{
  "num_attention_heads": 3,
  "hidden_act": "tanh_gelu",
  "norm": "layernorm",
  "tie_word_embeddings": true,
  "init_std_o": 0.0072,
  "init_std_up": 0.051,
  "max_grad_norm": 2.0,
  "max_seq_len": 256,
  "z_loss": 1e-05,
  "dataset": "wikipedia_en"
}
Each number is 50 + 12 x the weight over its row's rms, rounded and kept within 0 to 99. Layers, rows and columns count from 0. The size before them is the row's rms in percent of the matrix's.

# down: layer 17 MLP down (transposed), 384x96, rms 0.0604, rows 27-62, columns 0-95
# up: layer 17 MLP up, 384x96, rms 0.174, rows 28-63, columns 0-95
down27 090:36 55 61 65 53 41 59 51 49 72 52 47 24 29 53 34 57 38 58 35 34 39 54 37 45 63 53 55 54 47 37 29 45 67 46 24 53 56 61 47 53 39 50 76 58 66 20 44 51 72 43 57 55 55 60 53 39 36 62 47 55 57 56 67 41 47 42 43 52 40 60 62 49 36 40 54 48 53 36 70 68 51 79 52 68 69 40 50 42 36 38 44 65 35 37 53
up28 096:43 48 51 49 64 59 34 53 44 46 63 50 41 39 63 60 53 43 45 36 63 37 56 62 47 54 47 51 45 52 53 68 54 27 56 44 48 50 56 65 65 34 29 29 37 32 32 37 44 42 77 76 42 58 25 54 49 50 77 56 77 72 41 54 54 29 56 57 49 57 65 80 58 22 50 44 49 49 61 43 49 51 66 44 43 41 46 56 46 42 42 62 43 37 54 50
down28 096:37 40 55 56 62 39 78 55 51 43 50 57 53 60 71 34 65 49 52 59 38 38 28 51 49 43 51 35 50 41 63 57 29 79 40 60 59 62 43 77 18 58 49 64 46 52 55 43 50 48 34 43 67 54 53 47 46 50 39 38 42 63 56 36 37 63 44 65 47 53 40 39 39 71 51 28 45 44 60 30 75 38 68 46 53 37 57 36 62 57 34 65 49 50 51 53
up29 103:63 46 48 39 64 52 41 59 51 27 44 36 45 49 38 53 36 52 65 42 43 57 51 52 43 72 50 50 51 66 50 67 51 60 62 66 29 39 40 60 43 74 74 39 58 27 56 40 25 46 56 47 31 62 44 61 46 55 64 66 62 51 53 86 48 47 67 46 38 54 50 31 77 47 51 50 33 49 50 59 54 28 49 44 59 45 56 42 54 45 29 45 45 39 63 28
down29 102:46 49 61 42 49 37 62 50 67 59 47 70 49 52 46 77 64 61 32 34 27 34 57 69 56 43 70 52 46 42 51 60 50 47 43 25 32 73 56 49 68 44 58 42 45 24 60 55 45 31 51 50 44 38 62 52 32 47 51 67 49 45 56 31 47 52 62 65 51 53 60 51 51 66 49 55 27 54 55 53 54 64 64 36 45 58 49 47 38 55 27 60 62 24 27 66
up30 102:58 51 53 48 69 30 65 48 54 65 54 75 28 50 61 49 38 61 39 47 44 75 33 56 51 40 36 57 50 42 67 49 63 32 58 40 41 57 39 30 64 49 61 52 52 39 27 48 48 50 51 77 40 45 43 47 69 41 66 59 44 38 45 41 53 62 45 67 73 37 27 45 49 55 62 56 26 47 59 79 45 34 45 49 51 60 51 52 29 42 55 61 38 38 56 40
down30 091:58 46 63 54 39 76 53 61 39 56 60 19 56 50 36 33 61 75 40 36 52 40 39 32 52 37 64 40 49 44 52 50 68 55 44 53 50 57 46 28 53 38 46 53 64 49 57 57 41 52 62 27 62 48 69 42 59 41 33 34 71 75 49 55 38 35 61 57 49 70 43 55 60 60 50 36 34 48 29 48 51 27 43 54 38 63 74 51 52 65 36 60 48 47 52 59
up31 087:52 60 66 39 51 28 51 70 52 62 59 44 59 37 43 51 41 50 34 62 25 85 48 50 53 45 24 37 69 76 60 61 41 50 35 52 58 41 55 44 51 37 48 57 55 69 42 51 40 32 59 49 61 41 40 48 43 50 55 55 67 38 54 54 50 68 51 50 52 55 48 44 42 38 53 61 72 47 54 50 53 66 39 55 72 56 32 57 64 31 66 54 50 55 61 15
down31 078:60 58 23 50 62 50 42 41 55 53 46 38 40 30 42 63 54 37 61 44 45 33 26 54 52 52 71 72 61 43 47 62 56 68 25 44 39 69 63 73 45 60 40 47 38 38 67 54 63 45 54 36 46 55 42 37 46 44 51 67 58 44 42 42 56 53 77 47 51 54 65 38 44 74 53 45 45 36 55 52 42 32 36 55 64 67 59 53 54 81 30 44 39 43 53 45
up32 104:45 59 50 58 53 33 47 40 45 29 56 49 45 40 43 39 43 35 35 63 21 60 46 44 58 59 64 68 68 47 62 42 58 37 54 32 40 47 47 48 52 57 40 83 40 55 61 46 48 48 47 53 77 22 38 34 68 66 44 64 57 32 60 57 61 47 53 45 58 76 69 44 39 61 46 51 48 63 26 29 60 49 54 34 42 60 51 44 66 45 51 66 51 54 61 48
down32 101:48 34 57 46 51 50 35 34 57 38 36 65 51 33 30 58 45 23 09 40 68 53 42 39 46 50 49 63 59 34 54 56 49 46 54 44 74 51 53 50 49 50 59 76 60 57 35 71 58 64 51 47 36 67 51 73 51 41 57 56 53 34 42 49 63 55 48 63 45 47 42 53 42 54 53 38 52 37 51 60 74 30 66 43 53 73 75 54 54 56 43 38 48 41 42 39
up33 108:37 50 68 58 58 56 61 52 45 50 68 52 79 51 48 52 32 47 63 35 49 36 69 38 35 59 58 39 38 60 54 63 33 32 49 43 59 27 44 56 77 06 54 50 40 51 66 53 59 53 52 45 47 74 59 47 59 36 57 44 54 40 47 75 63 43 50 47 44 28 54 38 53 53 42 47 40 57 43 48 53 46 73 64 65 44 41 56 51 50 52 52 29 53 31 60
down33 104:59 28 62 69 56 69 33 51 72 59 42 23 51 61 50 59 42 24 51 56 50 33 49 71 58 50 33 46 28 71 55 58 67 52 65 51 46 34 51 44 43 45 35 64 48 30 59 53 25 57 63 57 51 44 57 52 49 49 49 70 47 68 46 37 46 60 54 45 61 43 62 38 66 66 44 52 61 23 45 39 40 44 36 44 66 29 65 38 56 37 53 48 52 50 60 44
up34 091:56 62 50 77 31 54 23 41 46 27 47 80 58 35 49 39 44 54 53 56 44 48 39 49 57 63 58 42 53 55 56 47 48 70 20 39 61 73 62 45 57 57 47 55 58 35 31 63 62 47 62 37 67 66 56 26 59 49 57 49 54 20 45 31 57 42 65 56 30 57 56 47 56 43 66 51 37 38 67 64 46 37 47 49 48 44 42 59 49 46 38 51 45 59 41 66
down34 093:65 33 41 52 47 61 50 55 59 49 54 37 40 34 27 53 67 67 30 61 57 50 37 77 32 35 46 53 27 49 68 46 51 50 47 47 57 41 53 41 54 64 67 54 44 15 49 41 63 67 29 31 61 55 42 37 57 39 65 64 49 41 55 57 59 75 41 42 43 45 58 45 61 44 37 55 56 56 32 38 48 59 54 47 59 50 42 47 46 59 86 44 69 45 42 50
up35 090:77 51 33 37 32 61 28 56 51 52 64 46 52 39 41 50 53 56 53 57 65 58 65 44 42 39 51 29 34 35 68 57 54 34 59 34 70 49 42 37 54 52 47 47 78 48 38 55 45 44 56 52 50 47 60 40 62 47 45 40 53 45 43 59 71 47 39 29 55 35 59 55 62 21 78 64 63 42 30 34 56 55 52 42 32 63 52 58 65 45 55 74 64 42 56 45
down35 082:26 67 40 60 54 54 40 37 46 54 60 52 50 63 83 58 30 37 35 48 39 44 39 49 42 53 61 69 49 56 41 50 55 48 67 45 36 59 39 65 54 37 41 62 36 52 47 33 49 73 42 55 36 67 54 61 43 52 62 70 55 42 72 37 64 45 35 64 46 60 64 38 45 57 36 25 41 70 64 67 48 45 25 55 51 31 44 59 37 40 59 34 44 41 46 54
up36 106:64 64 47 38 43 55 60 35 41 44 45 36 51 47 40 29 75 43 55 30 51 41 64 38 49 58 63 41 80 52 62 64 57 26 48 41 60 57 57 45 60 41 31 58 60 49 48 44 61 49 38 39 47 63 55 54 46 36 71 55 51 37 23 43 54 65 54 58 55 49 51 49 10 58 40 39 46 71 57 66 58 34 57 58 66 65 61 51 46 48 24 46 41 40 55 57
down36 107:50 45 43 67 61 45 54 33 26 61 65 51 77 40 53 40 63 52 43 48 47 51 45 35 47 36 54 17 46 52 57 44 59 60 65 46 37 68 58 42 45 30 39 65 40 56 65 48 55 46 72 54 42 46 73 22 58 64 47 38 48 39 54 45 48 73 42 48 45 43 56 53 57 37 46 54 27 59 45 40 67 40 62 41 46 73 43 39 56 61 60 45 43 40 84 54
up37 099:52 38 48 41 56 52 42 58 38 41 52 30 71 53 65 55 65 53 51 55 35 59 57 48 54 82 57 50 40 54 50 62 51 40 56 45 47 47 40 57 46 54 54 43 52 31 64 29 77 61 32 41 45 46 61 38 74 48 64 26 56 60 55 65 37 55 52 45 61 42 33 28 25 43 56 56 72 39 46 79 25 43 48 41 56 57 60 46 70 47 47 37 38 42 65 58
down37 105:48 24 68 56 58 47 39 46 72 46 58 39 36 51 49 50 39 47 64 58 46 70 73 44 51 64 46 47 47 53 50 38 33 49 51 28 48 67 41 51 53 47 57 51 28 56 34 43 61 30 72 59 35 45 69 33 33 72 62 47 46 42 57 35 55 45 57 57 44 46 71 59 47 42 78 49 43 58 43 52 27 56 71 42 38 43 49 35 59 63 71 32 45 48 68 43
up38 104:48 65 43 50 54 52 52 45 36 49 41 45 49 54 70 48 59 60 53 68 55 32 47 41 43 60 49 64 50 48 76 37 49 19 41 56 47 38 53 30 51 44 68 79 44 56 42 77 26 62 46 66 47 47 46 52 53 66 68 62 36 52 63 74 41 54 38 58 31 56 26 58 50 55 33 48 70 39 40 41 30 54 41 62 59 42 52 37 41 53 37 65 58 60 37 49
down38 097:45 44 64 32 48 45 36 53 24 57 44 50 43 50 54 53 53 36 43 46 30 51 33 53 57 57 79 53 48 63 38 41 55 50 45 49 60 57 39 77 63 41 64 41 39 31 65 54 70 40 43 28 55 50 58 48 56 42 41 57 64 20 26 45 62 60 61 41 60 55 52 58 69 30 68 48 40 66 46 42 73 48 64 51 53 56 56 75 33 43 61 44 38 52 55 36
up39 107:44 42 39 67 58 64 55 32 34 54 38 53 63 55 59 49 61 38 46 73 75 50 37 64 52 48 47 48 37 73 51 50 55 32 40 53 47 55 36 31 49 46 26 60 66 56 56 47 55 56 63 54 58 60 36 30 39 69 38 30 52 38 49 40 70 51 38 43 42 66 64 59 43 37 81 31 69 30 56 47 34 49 63 44 49 53 51 53 47 57 64 32 43 54 67 41
down39 100:51 41 56 29 56 29 43 65 51 57 61 35 50 49 41 68 36 50 50 33 29 39 54 36 42 58 69 40 65 56 51 33 45 59 65 42 52 34 54 54 51 53 57 36 28 32 53 44 34 51 38 37 52 49 40 69 59 40 68 50 55 63 60 68 34 59 60 41 78 45 52 57 68 73 32 50 54 58 65 48 76 54 46 67 57 47 44 37 47 42 52 61 70 35 34 51
up40 102:40 41 43 43 36 47 63 46 47 53 48 50 26 55 55 61 38 42 51 67 44 59 40 57 57 59 57 24 67 31 55 54 40 42 47 68 54 46 58 37 61 53 57 20 56 62 30 48 32 60 32 46 53 56 41 60 48 48 45 67 48 41 79 49 54 60 34 51 63 69 53 47 36 42 49 42 68 53 66 54 68 73 51 25 24 37 60 48 71 51 72 36 43 48 46 60
down40 094:35 52 67 43 69 35 52 50 41 57 53 53 42 42 39 53 34 52 60 50 66 48 50 48 52 67 39 40 36 42 67 45 76 43 40 52 39 40 55 58 52 42 53 64 61 58 70 66 40 71 68 60 40 39 46 41 33 60 33 47 30 24 18 51 33 55 53 60 50 59 57 48 50 63 58 39 50 72 52 53 46 32 45 43 43 55 48 74 37 43 83 50 65 45 61 38
up41 092:64 65 28 44 49 57 60 66 55 61 61 46 46 61 43 61 37 45 47 45 45 51 46 38 34 55 49 24 32 68 55 31 60 37 42 57 55 41 41 50 35 47 55 53 57 42 58 41 45 61 62 55 47 68 69 49 43 43 67 66 40 43 64 61 39 35 55 63 71 42 67 56 48 55 74 36 54 35 29 71 30 61 52 51 49 52 65 39 62 16 38 59 27 49 45 57
down41 096:56 69 54 47 44 61 38 52 43 38 51 45 69 45 58 45 48 48 38 58 35 39 57 37 60 58 66 70 66 47 46 71 62 38 41 69 51 57 12 38 39 42 60 45 65 55 40 67 48 53 61 39 40 56 36 48 42 52 51 65 79 67 47 57 35 47 54 37 48 65 47 56 43 54 41 30 34 65 66 61 66 53 47 41 48 49 66 43 40 47 26 22 44 67 40 49
up42 109:54 49 42 52 26 54 42 45 32 29 41 33 40 48 58 66 41 55 46 53 61 54 49 40 64 60 52 45 60 28 42 81 45 53 64 48 29 56 56 52 49 60 37 66 44 63 53 51 73 39 67 47 58 47 46 56 39 62 81 20 61 60 59 46 62 49 62 52 47 56 44 47 58 51 49 62 47 62 72 59 34 57 19 67 56 47 53 54 33 49 43 36 45 45 33 30
down42 114:34 45 53 30 46 46 63 67 60 43 50 53 48 54 52 53 41 54 64 26 49 51 86 47 51 61 56 53 37 31 38 68 43 82 54 60 50 61 25 63 51 58 61 46 46 60 36 37 34 46 54 65 13 59 30 53 53 45 40 55 45 30 36 56 42 52 49 57 44 45 47 68 53 69 74 48 57 45 45 67 56 41 56 36 61 48 44 50 36 48 38 50 49 62 58 34
up43 102:43 66 51 55 63 38 39 44 37 61 55 43 50 50 57 59 51 63 59 52 36 51 45 30 46 70 64 19 58 47 52 43 72 25 54 52 49 42 60 41 62 61 49 61 49 38 29 79 39 59 46 49 37 72 40 29 51 52 47 40 57 47 49 43 41 82 63 50 65 65 58 35 54 55 42 52 80 45 61 66 60 34 40 39 59 48 37 48 45 35 48 40 48 36 54 32
down43 105:25 57 71 50 39 49 67 68 50 28 53 50 56 60 38 51 69 72 56 83 45 32 54 26 58 60 47 32 61 40 45 61 50 48 44 58 71 41 50 44 50 41 40 54 45 35 51 60 45 56 37 46 31 65 51 39 46 41 24 58 67 70 60 65 69 55 49 40 38 43 40 75 47 49 39 59 56 40 38 36 45 38 42 48 50 40 44 68 43 56 49 67 48 44 50 58
up44 093:49 50 54 79 72 53 36 59 58 60 42 44 64 57 42 52 49 24 43 47 42 63 37 59 60 62 62 72 38 67 51 55 61 47 59 28 28 70 26 61 54 59 58 50 47 43 45 65 54 68 39 38 34 45 37 64 38 50 64 49 51 52 21 31 56 54 35 66 54 51 52 52 49 32 64 46 56 48 33 34 54 41 49 45 30 38 38 62 70 45 48 43 52 40 65 61
down44 102:73 51 45 44 23 52 67 31 59 44 54 64 62 22 35 47 56 53 61 54 56 39 49 39 57 41 54 27 70 42 50 45 37 37 44 59 51 39 68 44 51 41 50 51 76 61 46 58 42 32 44 64 49 52 41 62 67 43 52 72 44 58 79 64 31 43 57 38 50 50 36 42 30 42 53 59 69 50 65 50 57 55 65 53 50 57 48 30 28 55 39 55 35 43 65 46
up45 104:43 47 57 60 41 52 22 46 41 38 53 44 55 42 47 73 42 45 46 47 46 63 32 76 46 37 36 54 61 47 43 51 43 51 50 43 42 56 57 49 55 62 60 35 42 48 45 41 52 54 36 31 54 67 38 57 68 55 73 71 59 59 54 67 80 20 45 74 45 58 42 59 46 43 34 52 56 35 31 65 58 34 59 37 65 58 63 37 48 72 47 68 37 41 45 52
down45 099:55 50 35 47 49 51 61 58 46 28 36 56 43 40 79 41 60 79 56 44 57 51 75 44 49 61 50 34 58 52 63 50 63 51 70 45 32 60 47 50 45 50 40 51 27 63 41 44 43 52 47 57 48 43 39 53 42 63 75 12 43 60 67 54 57 51 38 69 47 51 51 53 57 67 60 44 43 61 47 49 61 59 32 33 53 47 29 53 29 66 52 33 44 44 65 30
up46 097:55 60 77 68 48 31 49 38 50 63 47 50 59 62 63 41 59 27 35 71 47 49 41 64 49 59 75 54 65 71 62 54 49 56 50 60 24 47 32 36 62 37 50 20 43 36 47 60 41 44 29 46 80 46 35 52 32 56 53 37 52 50 53 60 58 42 53 49 45 63 40 49 29 47 62 36 52 43 58 42 55 51 54 49 58 37 56 58 36 37 26 43 63 48 50 62
down46 091:63 41 72 46 62 57 53 42 59 53 44 33 46 25 66 60 53 47 35 59 46 49 52 78 47 64 46 49 47 37 62 76 39 62 48 63 52 36 56 72 53 46 66 33 58 49 61 53 41 41 51 55 59 60 42 66 33 50 52 58 62 59 50 54 28 61 62 56 60 46 39 56 52 58 42 61 10 40 57 27 53 47 34 58 50 52 53 39 28 62 46 51 25 42 35 35
up47 101:48 59 60 56 50 51 61 55 61 48 51 53 42 40 50 68 50 55 44 52 47 34 31 36 39 54 66 58 55 73 66 30 36 40 34 73 55 43 31 46 43 54 47 66 52 45 46 31 52 60 44 79 58 58 54 51 56 54 49 43 62 29 68 71 69 46 42 53 14 46 40 39 47 31 62 41 53 58 43 29 44 44 48 84 54 43 68 55 59 40 47 62 61 44 49 43
down47 096:42 38 27 55 72 41 54 49 43 47 43 48 48 63 37 53 37 47 48 66 60 76 63 68 50 56 51 52 57 16 35 56 56 21 64 43 49 63 60 58 63 56 54 32 37 46 58 61 45 43 62 33 48 54 53 47 57 42 48 62 41 72 63 27 53 62 55 55 74 44 74 51 39 66 67 29 43 44 32 54 48 47 48 43 40 46 45 30 34 36 40 59 54 52 50 63
up48 090:28 48 36 63 55 39 55 37 39 49 68 46 39 56 65 41 41 56 34 66 39 30 50 43 49 57 54 38 49 44 46 62 39 56 57 36 60 25 60 75 61 36 29 49 59 61 60 46 43 77 57 47 46 54 36 68 55 59 43 47 49 45 58 30 72 25 55 63 59 45 68 41 46 17 67 43 52 57 44 43 68 40 55 45 59 58 67 55 37 53 50 55 52 42 50 74
down48 098:61 63 42 43 49 61 32 66 51 62 52 38 45 49 20 59 45 63 60 42 78 55 37 18 59 43 51 55 49 49 51 59 72 59 51 32 44 50 59 44 32 75 52 53 44 39 63 53 51 54 25 47 36 49 34 40 31 63 52 50 49 85 44 55 36 48 54 45 51 60 50 60 41 63 58 64 40 53 56 40 40 67 71 54 43 42 49 42 34 46 33 63 62 51 56 36
up49 102:56 42 43 44 46 58 31 39 44 59 31 27 48 41 40 54 44 60 65 66 60 54 78 78 47 57 73 52 61 59 43 63 39 39 47 40 43 47 54 63 65 64 53 52 53 39 27 49 75 54 50 74 37 70 65 60 50 26 32 46 41 41 61 39 40 50 57 62 66 39 59 48 41 60 53 59 46 71 44 44 52 54 27 52 36 44 56 37 37 63 32 50 36 47 51 46
down49 117:61 55 44 40 50 36 55 22 46 46 61 51 46 49 57 57 55 19 58 66 71 69 26 28 49 65 61 57 49 28 44 45 33 61 54 43 53 64 62 48 55 66 55 48 32 35 60 54 44 64 30 64 34 19 62 64 52 55 49 40 67 37 47 59 45 60 29 42 70 58 53 55 41 61 46 56 33 48 51 46 51 52 49 35 50 52 52 49 29 29 50 43 62 63 59 57
up50 097:29 58 50 51 33 51 52 45 62 43 48 41 50 35 36 42 61 53 44 38 53 42 56 55 38 57 35 60 25 35 54 61 42 49 42 73 42 43 63 43 58 68 70 52 75 35 42 45 44 70 49 58 58 58 31 67 37 41 66 40 73 53 53 64 37 50 52 48 35 35 58 32 68 42 71 39 34 75 41 52 58 41 47 52 56 57 68 69 37 49 33 58 72 44 42 48
down50 099:35 46 54 60 36 45 51 42 44 51 66 35 31 47 45 43 51 62 55 50 50 54 25 45 44 22 42 49 52 71 67 48 45 41 64 44 43 58 46 74 51 57 42 48 52 59 55 20 60 48 64 29 45 51 58 54 60 54 30 67 38 45 53 38 59 75 59 29 53 60 71 52 54 41 51 48 18 35 62 64 68 58 73 32 68 47 45 38 63 63 53 52 47 50 49 46
up51 101:52 58 34 64 76 50 36 51 55 45 46 45 62 62 48 49 45 42 28 65 65 43 65 58 44 53 35 57 44 30 69 41 54 53 43 40 53 34 40 36 24 48 62 43 75 46 54 74 56 40 61 43 57 55 39 39 61 71 41 35 53 53 59 37 73 49 61 55 58 54 54 27 54 44 60 47 57 64 50 29 53 38 34 80 45 39 50 42 50 66 37 41 41 62 66 33
down51 106:48 39 54 44 65 42 35 70 59 59 70 56 56 46 68 47 74 29 55 60 58 49 36 50 53 51 47 52 69 58 55 56 49 65 34 50 75 51 42 48 53 42 49 39 28 48 44 48 40 57 83 56 60 33 70 76 64 53 46 39 30 64 52 43 50 54 61 50 46 33 44 29 55 40 24 29 43 64 51 34 46 66 43 62 28 59 41 38 47 48 38 43 54 51 38 53
up52 111:68 55 71 61 43 67 41 48 57 53 54 49 41 48 54 54 60 51 34 38 31 42 37 47 30 57 21 27 53 41 54 55 27 51 59 58 40 63 54 64 47 44 66 52 58 31 43 44 46 60 41 44 49 75 36 67 57 42 37 35 49 63 56 64 45 93 47 52 34 54 55 34 57 55 64 53 51 68 47 70 45 52 22 49 48 61 58 48 35 52 47 43 58 41 55 58
down52 120:45 35 50 48 67 35 48 48 43 41 41 64 30 49 48 57 42 45 52 32 43 63 45 67 34 33 54 56 48 65 66 43 72 56 57 44 52 45 50 48 41 43 39 43 43 55 57 86 72 54 69 40 46 55 66 60 61 42 63 38 24 34 49 48 49 44 60 52 53 29 42 65 48 51 38 54 48 43 72 41 53 78 62 50 67 45 47 20 40 77 47 47 56 47 50 33
up53 104:55 37 58 52 50 47 37 70 58 45 40 41 55 52 65 56 56 50 54 70 52 46 66 63 27 55 39 52 74 53 58 42 48 59 47 66 24 77 46 39 65 48 36 47 59 60 24 55 33 54 47 56 40 60 57 68 38 53 53 59 30 53 80 53 58 41 37 49 52 44 60 70 50 50 49 62 27 52 42 52 45 50 15 40 58 34 48 46 44 61 47 38 33 39 48 29
down53 100:41 54 54 53 82 40 52 38 30 44 51 58 67 44 42 41 66 39 50 38 77 55 61 58 41 55 49 51 42 35 36 65 22 39 46 56 61 34 58 54 36 36 29 68 61 51 44 54 59 75 66 48 42 63 32 45 55 61 51 25 42 52 68 60 54 60 49 58 60 69 40 26 50 62 60 36 60 39 64 60 39 36 42 38 58 59 37 49 48 47 40 52 52 38 48 65
up54 094:38 50 63 45 65 47 48 40 38 46 63 30 45 36 46 47 50 43 53 62 48 71 61 37 46 34 57 52 59 66 68 53 58 61 54 63 48 44 67 31 69 30 47 72 48 77 42 42 57 64 45 46 52 46 52 49 48 26 57 64 68 43 46 42 68 57 56 66 35 58 61 36 39 45 31 40 39 38 39 66 61 43 42 49 55 50 45 51 67 66 42 50 10 60 35 57
down54 097:69 51 40 64 71 46 64 62 32 53 35 59 51 56 57 50 42 61 57 42 51 47 26 44 55 45 62 75 39 41 55 76 56 38 52 42 51 55 47 41 59 53 59 56 52 83 58 38 51 47 46 65 67 62 41 24 45 68 41 54 42 39 55 63 53 61 53 34 50 46 40 25 48 70 40 68 56 39 59 19 33 56 40 49 34 49 35 44 48 32 46 54 42 62 34 45
up55 109:44 56 59 50 40 53 48 51 43 41 69 35 47 69 47 43 61 24 42 56 40 57 48 56 68 76 43 60 55 41 41 41 42 60 55 43 58 41 60 55 62 48 55 41 43 53 38 78 33 74 36 50 64 30 40 55 33 55 78 44 65 57 68 72 50 62 56 39 78 48 57 51 58 39 57 52 50 71 38 42 35 35 49 42 47 39 49 35 30 43 36 46 31 56 37 43
down55 109:64 75 53 28 55 52 52 31 69 48 56 43 61 41 37 55 38 37 48 34 45 29 48 36 50 42 51 44 43 65 48 58 58 53 58 46 55 35 63 65 46 61 44 47 45 31 54 27 67 48 42 41 40 64 66 74 44 41 45 39 47 76 64 52 34 48 46 58 56 64 54 39 34 57 49 60 33 49 29 31 68 53 54 74 41 55 62 41 49 45 37 54 52 41 61 82
up56 121:34 43 50 69 66 19 56 28 26 56 55 49 34 49 46 63 39 51 46 54 61 37 64 72 49 59 67 69 35 54 66 41 49 44 44 21 75 48 50 75 51 54 53 53 51 39 55 47 41 63 52 64 32 60 57 54 49 50 41 56 60 43 50 39 44 55 49 40 47 57 58 45 60 22 54 42 51 67 27 54 33 52 65 57 55 46 51 34 59 39 44 47 55 48 29 73
down56 134:36 47 40 66 39 44 40 52 28 68 56 20 54 59 81 39 48 52 76 27 50 36 58 54 41 40 30 54 42 38 41 37 49 48 69 49 58 50 38 62 35 45 39 59 41 73 61 63 54 48 53 46 58 34 47 49 64 43 40 70 55 56 44 39 41 68 53 45 60 59 65 36 54 38 41 38 60 43 49 59 56 39 63 61 47 48 68 58 65 49 42 28 63 71 41 55
up57 102:35 59 71 67 50 57 48 43 37 55 58 49 45 51 63 33 39 45 54 48 57 46 41 56 65 60 50 43 37 49 53 58 44 43 61 35 61 34 42 52 50 49 44 39 66 60 46 38 79 31 53 58 19 59 49 67 51 56 57 34 52 54 63 47 54 58 60 30 62 70 31 53 43 73 61 47 30 35 70 44 28 43 45 55 35 58 57 69 55 38 16 51 48 66 60 44
down57 109:71 59 42 60 20 49 63 48 37 55 45 59 40 54 61 42 83 37 31 41 44 46 31 63 54 63 48 56 33 50 59 49 61 72 36 45 62 26 44 42 58 42 52 49 56 51 55 40 40 73 35 56 65 59 55 46 25 53 42 52 77 49 48 32 49 44 68 67 40 47 60 31 66 28 65 51 54 52 30 51 62 40 47 43 44 63 56 55 52 52 57 43 50 38 41 60
up58 104:26 61 54 54 61 49 66 40 54 39 53 46 64 64 32 55 63 62 52 71 40 40 42 56 33 35 43 47 56 45 62 76 53 48 34 40 73 52 51 30 37 40 32 61 29 40 69 58 40 50 26 45 54 52 62 52 38 49 44 74 45 51 61 54 47 46 49 51 67 44 46 27 43 38 46 61 73 45 77 62 55 33 50 33 44 62 56 64 39 68 54 43 55 58 51 40
down58 097:52 38 23 63 47 49 52 65 45 54 46 41 35 44 56 59 73 32 43 54 39 67 52 48 47 65 50 65 50 74 37 68 31 45 59 55 64 43 35 63 58 65 70 33 45 53 55 48 57 68 43 61 29 40 48 39 54 48 36 57 42 73 49 57 38 57 48 43 61 53 53 64 68 52 57 45 39 61 27 57 60 25 47 39 45 54 65 31 49 16 51 50 49 45 32 46
up59 098:78 63 83 62 57 46 52 65 44 61 51 35 38 51 51 46 36 38 63 50 57 35 48 52 42 48 38 41 65 39 57 58 51 36 51 53 30 38 45 62 46 38 45 44 64 55 59 43 56 57 49 58 41 52 71 67 38 41 85 45 55 50 18 41 53 37 28 61 39 44 33 67 37 66 57 49 59 45 62 63 33 56 46 36 52 40 46 49 62 39 62 60 42 50 28 41
down59 091:25 56 45 56 71 58 41 67 58 35 52 64 63 46 55 55 54 40 51 91 48 48 57 38 47 58 43 39 50 50 35 39 85 51 32 35 57 59 49 39 40 53 47 60 55 58 31 54 41 31 49 55 40 56 61 46 36 30 34 51 56 37 59 55 52 61 62 55 46 54 41 71 52 41 30 48 38 52 61 31 45 29 66 50 57 69 48 43 43 44 59 79 47 48 56 57
up60 097:74 50 45 60 46 44 45 44 27 39 56 45 39 44 36 66 53 33 41 53 67 51 49 59 44 62 40 43 70 40 31 42 25 70 66 40 32 54 48 54 69 54 54 56 56 44 52 67 56 62 60 36 41 54 39 46 56 41 56 26 32 48 51 65 56 57 29 51 46 57 49 46 37 44 58 57 50 82 16 72 64 66 60 49 36 38 35 67 57 55 54 40 60 58 50 47
down60 111:42 43 33 66 48 54 67 55 41 43 28 50 64 38 35 66 42 52 54 43 57 43 63 45 37 44 60 69 34 63 79 58 30 31 45 71 57 43 68 43 55 53 53 61 56 49 65 81 44 57 50 33 58 53 51 43 59 51 49 60 37 54 62 52 34 56 35 37 50 29 35 22 51 55 55 56 49 67 54 38 43 59 82 53 43 41 51 42 61 57 52 32 44 56 36 40
up61 100:60 39 46 58 66 38 37 49 41 37 06 58 41 54 55 53 52 44 71 43 38 68 51 47 46 52 54 54 72 52 35 72 52 48 45 38 54 69 33 40 48 44 51 56 70 56 35 30 32 39 52 60 53 43 42 62 48 55 58 59 54 34 49 58 67 32 49 69 53 75 48 52 54 38 68 37 56 34 49 44 59 41 62 40 30 66 73 41 57 59 39 64 55 51 40 45
down61 097:40 67 38 48 51 47 59 49 55 35 77 44 57 53 55 60 17 42 58 48 45 49 42 58 38 62 41 36 47 59 50 34 37 52 66 80 42 32 44 48 77 40 24 65 59 58 60 42 39 52 30 50 31 47 27 53 40 49 53 63 57 56 58 42 65 62 53 37 60 41 57 40 60 58 49 64 59 73 56 49 46 27 49 41 64 51 74 54 47 47 45 42 37 57 37 63
up62 096:35 49 31 45 47 37 41 43 34 54 54 46 44 55 46 77 52 29 45 44 57 48 73 34 65 90 51 52 59 51 43 58 59 60 43 26 41 69 62 40 43 51 51 58 36 50 53 43 19 64 57 44 42 59 57 40 50 44 48 60 61 18 54 48 47 60 44 54 58 48 46 52 39 57 44 70 56 66 45 59 73 52 63 35 60 36 57 35 39 51 57 56 36 52 44 28
down62 094:31 32 62 66 72 37 35 30 68 49 54 57 55 34 39 54 61 71 57 42 56 63 35 37 46 52 51 49 50 65 52 55 63 43 42 78 52 44 25 52 45 50 62 53 37 53 42 62 63 47 43 56 57 48 67 43 71 37 36 22 46 45 43 53 30 53 59 48 32 72 56 60 37 52 37 56 32 40 68 30 48 69 54 46 49 61 56 53 44 58 58 45 48 58 25 50
up63 094:54 39 50 33 65 55 50 73 49 75 23 46 39 44 64 52 58 50 37 66 64 53 40 71 52 53 70 52 67 57 48 60 45 41 58 38 30 53 42 44 66 55 42 54 44 38 63 50 55 47 52 28 38 43 47 32 63 43 53 47 41 37 46 49 72 37 63 42 61 68 40 45 30 49 58 61 37 48 41 72 37 75 69 53 28 35 36 45 64 51 54 52 53 65 32 41